Each number is 500 + 50 x the weight over its row's rms, rounded and kept within 0 to 999. Layers, rows and columns count from 0. Numbers have three digits each. The size before them is the row's rms in percent of the matrix's.

# layer 9 MLP up, 1536x384, rms 0.188, rows 795-986, columns 0-31
095:443443395615429513524439511545497483571538548513532485534513548496543561484500460447534519435441
091:470492501558522535496517495496469520628535389553475532518504536492477459519417512489455343489556
093:540567478466436541487548517474509538485471495450501569443452447464566548601546560504507493449506
099:489487485396498556442469495483534442522481507525502513421509452575473531520566436480481501576531
103:451431467519585416546454454499488487526528466473540505495509506520437614500551468511568494532522
100:560403477474491525445495537498498537493446419552486506492549621457473555483489463480468523517500
109:441447502525496479568459508477524482402520487469468441520563499498555488599570560477499568531554
099:522451465440515501580496564514469524456505471565585470538519540532476582519512503460490454556479
095:515445495481520458464560461590519489505432605587493537525461454484526451483540564454541525538529
100:501562468471478550532562540415437525353493488570465582475479534557517514453596498534466492504449
101:546539506521492524463483512547480516458496513524535414470477476512539453468503561497499517489396
106:522484581475561513513461421596531454539501489489483584470549592458419447527481571530459465577506
107:520517415530490561507572448493457442412504488477517574514434453499515526512503578486455417527415
104:502557513550506499527533475459603427400533466511479479566475484550523542458568488567486552522459
091:471534458464501499460522510406405592519407476443556473563508542540490547458433555434472509506555
104:446436567540522480502499489549517482436525430485493570663517455510507475485442520536503556447427
104:378566499510494515508554496471485488542489455485594442488456446470378495472542519531445394552540
098:453516616499507494513544394446469445465507464551533498553470554489500519485568492571544525522483
101:540518554441475532470420523464458586498390517424583489507449444493448430411579439479426483416486
099:446494532579549493530492517496512420451428520468434522499582610424561577448531446465623493473494
098:420459503460477478588527479493546529522532478585568507479484509466583560490522599462415445365442
104:461591536570481493486554464384428515583485472508588422523520542506517585456544469577563538490491
107:554426511418507527502618533501484460434538476506418599399500508515524532502467540594514507459541
102:493565436571659471532503438519477491467521491467570515575577550446465470479530485562469545536577
100:550494579529532585455399443441479528502505451473569460531530496498546401526473537516490480508461
104:547508528589476468529508464492516496465408494437584486576540355418495476476582469519497548599622
091:490513470463508584557514509507582522496469533512567485566436452563387571500466580494478625576496
103:593388509539552575416480525511422441522500510509477538480500599535488577550531450454434495430391
087:475571495543535541542562495483485479487512453478454550526495492496463601583556469530530437486602
103:504437470571478481519454505502491521551422527503576526404492480586494451525477517528518430468606
096:458416446538565459467531483536483538537494481512484377527499504462464542461501533515486463567441
122:567485518458503529465546465479512510500568502587498407513423542510467540568622514513459391422524
098:509496498513460537513514499602510518490494578494487542546603570451445524539423539510496536405473
105:612410450550526533434441501536589458486525593496475444544406497498455448563523493506541531536455
093:438518527540465543567531553407521519407451487573546467490534491463523560413514576503522463502413
100:570594502534447580512479529498526466502503633571495424486492480547505557506436601391464586597459
101:464523391501530469510424492482486478549376521595524438571505514471533492500462441369579473534501
108:533490495537633526441520529408484595413476554534616511507495453534436469435473481601562531544423
081:541536492438425592616502496532534480431579519460450394504439560539448539507523537540433475516431
109:489576588523594559570451473553483432467513532534505492460458527517537497478562417513460524501456
093:548466506550443480476535431500513513447511534474595533415515435526569499583522510552560500470541
097:504596610481530564552474540480506463499497390441492448500470522491512463436590472374380588594553
095:494522485554611472540496480484486555416583470486406417470472450543517538486454493456454551523406
100:562462510512495473500419461449495509441600467448441479566543587481566409504478406490550483557455
098:521505531554533630445474455544536553510540560492436449521415460509540518452529497466486492514537
111:470421564409523539511464531574524531472490554489482431494484586566493511531483449463462469495455
097:532494471485519416608551466528387423496442433500555524512457466484419459519524500523580457500503
095:589482539472506500436564573441502424530534473481460455567439582451503558455501479477416512610526
097:458458422519500486467411439482482480456530497492540424454481462546407565461570491574479484559414
092:479467548549565558454519533430593457512513545526512463532493492459497502440502587499532485488472
103:439492579581495498521529545517525532478532492495461416443520493553575408482485557486444546602551
100:516470470527507508589570479479469457349372493460506511446520445519563411448525420502504493439489
094:489482566536486521499475582531485542518519482487464457524476442398537464593470459579533509520520
110:460540559577499514479450357500445445326500431488557369555502493493471499564520465602430479537538
092:545526577465511432441506524473462469473648519440464532553513530429505508516511443524523539584508
096:451585548593435579491646542499471382510525476425521545518489492493520510578438494491501444499518
100:435498478521526576459595443487405557557530445521388539498514555462530425545503506491526530510529
098:503531557569546531497517560486509634524419439495478591524507428485487509482504448516557524460522
096:586522483567456522608521458387448488393579465472422540519457419447381552537530497540493616488477
096:480511452541541484587536445521489514519525465462485504587439548521490632495561447442455555471540
098:534541474503513442569485547387569519557496559475479525549492484508470561433579581498390569595602
081:455489468517480527511618525475457566624550518468533572486498578546531577502490442474501536483498
102:444510537463499502430475538392517485552536575544540416524467516545601493510534564489529579486472
099:545374494522527446484521517457512472480478481496527496438531525508605535530537492375504471439566
097:509474497437494423581466431510454529601437518531453515524562561488519548468461480550477456485556
102:584467556521612513554571523492416492487523558491520444440477601504555605532432409473490453522505
091:551484432536428522430498576522571557547537500422504592507538588458416582567492413573398469454545
099:545602466457548426552439374562542548512484524443472484452467502553564574482470456550489582481543
100:529468493475420467417501412490534481490489355563453501551462551470595538395470511530503503446602
099:560445500512383555489487467550482490539481494415437488456570558466612557469485489594446472516489
094:533499453503482522476543493430483539451543510578494482502475495408549564520510479547522564531498
097:547479465507495501539476421507527504491499425402505453518464577448492489448478477584447575594472
097:569474497481532582481493498499553522443488487453548467506457553452511456462521450526540457469518
095:530463484474505540487444482521407579539458439490508574489507554556443567515514512531528454540569
095:565513525424501550511502454448540533479560512412547524486424515478510484444478511544503518506516
085:495562419566487538421516504511607542553446518535563539352631549419504520527410488501456588494564
106:495578530519453615562521447495460542486514547564536449552513522483464473452578476502463484505579
110:581503431486441505523525517522509542520527473551479537456504493470441458451503438432580471530513
107:619464449527525475495549483450438454515561581533628541543424579490532575499459512552378511450528
098:462536536488471521481497387470457494449493499503565518574511520497522624392451550447464590459462
102:506492424457524516499448471471393440427592604590471511522556523453474469358576497583538452485501
091:507478485488494483496526408554580486476543556449461568437542483505485467528516455580474422460513
101:529513439441541557566519430511516506469512462486475562561524529495463539494510453541516462542427
094:480588522412567522449550518476566487496360536538548425562418515503525436521551490492476536547458
108:539451457490480602483523541461515618533453507463543604541459530456457521489588424444485527484422
097:485506434486507632557455511547482488482526493535617490359474510516501464466553528555478511595559
103:509490494580486600527456543430529534406555522554471556427513475548470495386494427501391508544523
104:552567547477534573508502578381485420443501464411483435562446525435469465424492420502540553456563
089:484446541536465609553541586433478475517502507437494488441661483523499463513485486515386466572593
093:546481451522569540534450522519490581513524483428470507443540519566500483513562450536514481474509
102:557546545487508486494536415523450507497428567443559496498422492542470564476434545570572462508562
106:461486592646489554510465566497575461487485543450462425415484416533524546416612450421484531482490
106:536523467487474478484522438421435531544402493440502525529389557424477550446499486494618501505531
103:471575528546424472443443422529521484499492529509504478429536507462546490516482515454499531438531
123:541535483465497524481579502375454525503540560476509469540460578394561594570541558561480551561477
096:482539468522454457490460519414516458486490559505540481518483462465450543513505496484547504457486
098:487530480506488519518529488616495443489430472557529463388419545552521442467541563585457554445523
097:444550550545590525505525490497552455575424423450563495575517491455552526461528472474466347513454
107:590459454525565475531505460540487533479467444489488533474480519498470488472504474469528592529465
107:576409470561588446421514555496543551507472563538463602469487520445449542480496465633484483506533
107:490494532592448556584549498478580453494501447434454491561406524449466468553478585364419453484478
099:477510509421494486463531502571492521511512482479501496499516503472540530466529535512544524506435
104:603456507509505511481428431420532524462630516501472484434461447588545443406485451551506511529484
096:432464569455562556528464537478537446470491444540529528541547464505408534548498542476553510476483
090:533479508496483441492497439398547541425459512557559440462460492474489467584534491561457534504569
099:507479544485530488510439466555481587563471501527461542473501441482612470546515552548470497452519
108:436538464521406484529519483506452499464534426527559501505500521583565460393480496407502512476520
095:516536541569511567466539408475427642548483560525542555509511485502506569588527525579474525511470
095:497442413469413529510466518468598381413488481520504474461479515559495457465478526458440511471491
112:551465535503412551445519526495499470549533509507498518532412516522468564340515418529447526524593
094:473496479435410513514521537506548480420524491503511557460514551546533566537492424494393522502538
115:420517548450534509517472456446547461490594498486417536474500404461538469483492522412441472557511
101:533591467474597504425467419427437460439590452559576495527436386616480549436542506381519410527451
098:474534422507458495565497464437532502548578549509533504431515497490496529533480499512600462516549
087:572501501563496582583427487484502480482429562553520476494547466561555517452479527514476486572508
101:542446524419490498509532506582431624443393513444467469437493534480585506475479519530532467516503
107:519424509464525500515489480487459503471594531419524454500483503449600535498541516528524460387497
092:412463473532531470454462416482490550582458475506457541555488463491549480472580537501537420547430
097:486463492490574506594536506437569595462476563355574504517471573442548498438555567496516445507506
094:533414530494496502394451437587492466497458506491608523410471534463506589450542482499601456578508
100:503491442425503525567482480401556478525519544462539494518559411535464499425435547421490581502460
103:518555516569522590508521435530552501491492594511534467584471453395435544473569383556434455475443
102:448532416456526540554458482495482470464537466567522531547567528551475541507508479543623385543537
100:534500470474505531492476410417520522504431518471466504476457540524475521536454553444446519512549
099:479456420556480481496447437482404425443537494456491490399497518514499566397511483524521516542570
098:483564490423464535506532487507481483517586438450448532564548490449512488439521501462482524555527
101:544521495497405521481438589502450443517484481573486481430451489444561562545517462539490472407467
093:408507562539496510455572475446516444512458580604527446544479431513589436553470476438477441428483
098:491430477532507406618522461513532451467380526481435510456531558376523522549498501418477494498529
092:467428427528410445539556537450480407502576451422445533519494522460558528511510436510390568465493
098:575575500529406528504562500494410488448540461460456433518469513472371444455440508432472496545494
089:471535421501495533521614374464490541563434466430398481385467526510535607455514433535511397437475
100:460509551414483564500498477514388503411535496489550600571470434483505628500490508408602490523517
105:488459520500552546596578460545452559449568390485499520396487532423568468425518495508531559556617
101:388619493469495456479411520481548521517466467515424507503471583430560448444475448545557569554493
105:512482497553474453445468464427514431497458474551516459523535513427423421532537462475504411591487
097:475474540517490558456525460433520491431577441517468501604552521559451535436541544472470505623410
107:523465582556452567491522452433463449451479534478493385459491561500436468510562509523493535536594
094:547477521474540444465498495435535490519445542548518564503558448526496458534466465600570503436508
090:568475526542466386608453434470548467516546424527501551381539445468525584481479494469505488522448
109:571537462620453513427409493545546488437505503546553488452540415517460514435546494444493512476535
100:461516528542440533464481454496515532523576560556489540550465579482475471346525551433470553519483
099:603539541501459453513468454432447501484514453520489446511457475463436524433601466571542525516575
102:526529447485595536542495495465441445433466510458512481515517584475545395351524537492542389453533
112:517559560504491484491461416529517509498498539543549416450432447547451450431489510568478580575518
120:533519460466526421453488512506423484507539542505538454521500524474493454413505518431465509430495
091:499534543480513561505560584584511467544498473500471542467528573557503513522436555560418457487611
103:532414502536470473472519447475466474424510439563521448544479474531493556488591609505506480497571
081:484475482438445611464592570496523560574482519506405503481610465527477476537480496498452548480591
096:500575497565485578461409428497566481542519465447533496530495413543467486456467540521529550495532
106:534490474525484501456497499437535462472526538507462432402451530591539543543618596487541457486532
102:511552541510522512447390425541609570417397442495547543492482502520529508451559520530505483485495
099:483500453481581514510461556446475394503517589537558446409525567587443527491409442524575536559433
114:549513474521626533596402498520477602427495520498510498488606527601502511522510626591509519514501
098:530445531566566440514504491508372524602471582490505496502459494431473451484531547634512429400531
093:499401451485446436503514478420490473543513464501460493438514554628473510469523524481344485528551
095:513415552556457492453480462528469488451396485556424467559554441500584435550472401508501495522524
093:469497455470425597431503524602517605440492472572632487524555445558546523513453530494500489459400
105:477566514412495551522412494488481473380551487468486486515564509534442575463463464558434420455499
082:501547490447512469522541412452482533422402511570493506504467553527403483464480585421464550559518
097:565503559501508588485484535466535581514501416514482491669443588511537423544564596518476506586484
101:454467516544526538506394474445574414466508512514376535453536560480519531431515525435411514453458
102:584583562461504522552523531466499491483598471562448510508468525436547489455516466655517492492485
104:518442485531516533484465444527575545574548545494536484448448525573635529458503490530424483464502
097:519460439575468475506499454545442462495518525438546469575489507446513478508466497533556539413531
091:482497476478458487463588475523526430479425503567536526527498515518402559548562472510564448478507
104:463451449555500588574457552486511428591509433513543548510562569563467522493446545528498510566646
100:487546494507541521569520444513394540504457531435506485549543634431613400458515574467519598587511
057:469519424524482378499486376566533516458489469393455494464560492427421467489462533498573532432609
093:443528578532524484451363562404562522502465471418500486371596416574442503477484494518530542525450
097:490529429516476458575540529516575499453519476497475483598389485429489518497563566577475511535551
107:491613430539525565491450369504551644473465398542479527556593460489499511509558465432452566486522
093:484530500477454526518382477504556484509609532462466499468521497491498598483642508560545427506518
104:442455449473551451468539456498439510460462538375570456443547456526575588476506574506432455488550
093:488510502448539485430540422402508492490477450468584510562456481515627517470488551567512476494534
100:514582572483483449388513553488422561441543547520478504530477513526453510525561476533470501462472
105:438487528445529504489489511341549362473624395475566487548497511419610495432492467422447503490511
105:634533508525472471422487496559467496471494484498515518444506576432549504500416449527602491530490
104:555593424517421474460487457489475528429477432416539504572525540546510443459509448538519472488518
103:538531553450434514581496486409507502545529470519428441508488413469469564535536515570499462508466
102:551422431551438566490464539464462466603528468516578452538475403510427490496424480448467507499524
099:474399526498434434524464400504558571591525462480461427479604484522499486433466568415535464532492
105:490519446665531546425544493536432541500521483545507534537424573498455556416543483482525501598558
100:422415468474561583552496515523423542443430456495604514539410492529498516467561600480469512555498
107:579487463522540503526481462626481435554514514513416529471522581478465671492496550474422412451557
095:490447495498514589408517464501586390461469524536490486460455405505437492486418573449436507524578
095:524509606438486584469540488491473413537451479545495647549575369533460561497625445532444475413626
101:616467611583481509450454465514514525550507586522476518611397541554500558551511676546510518548505
109:539450496545417480473524474475419406493525531402462525445496494527478453484561546506468577510544
110:512596522436495506503512491486541510475510458408546454501537564461582520478569488576539582390558
106:492468514481457460549470574488480562473464472562513553411428457552517499450505458542492509534589
101:597565466464485572388406480465516436508543567491514546483508582592551483574525532482418508518502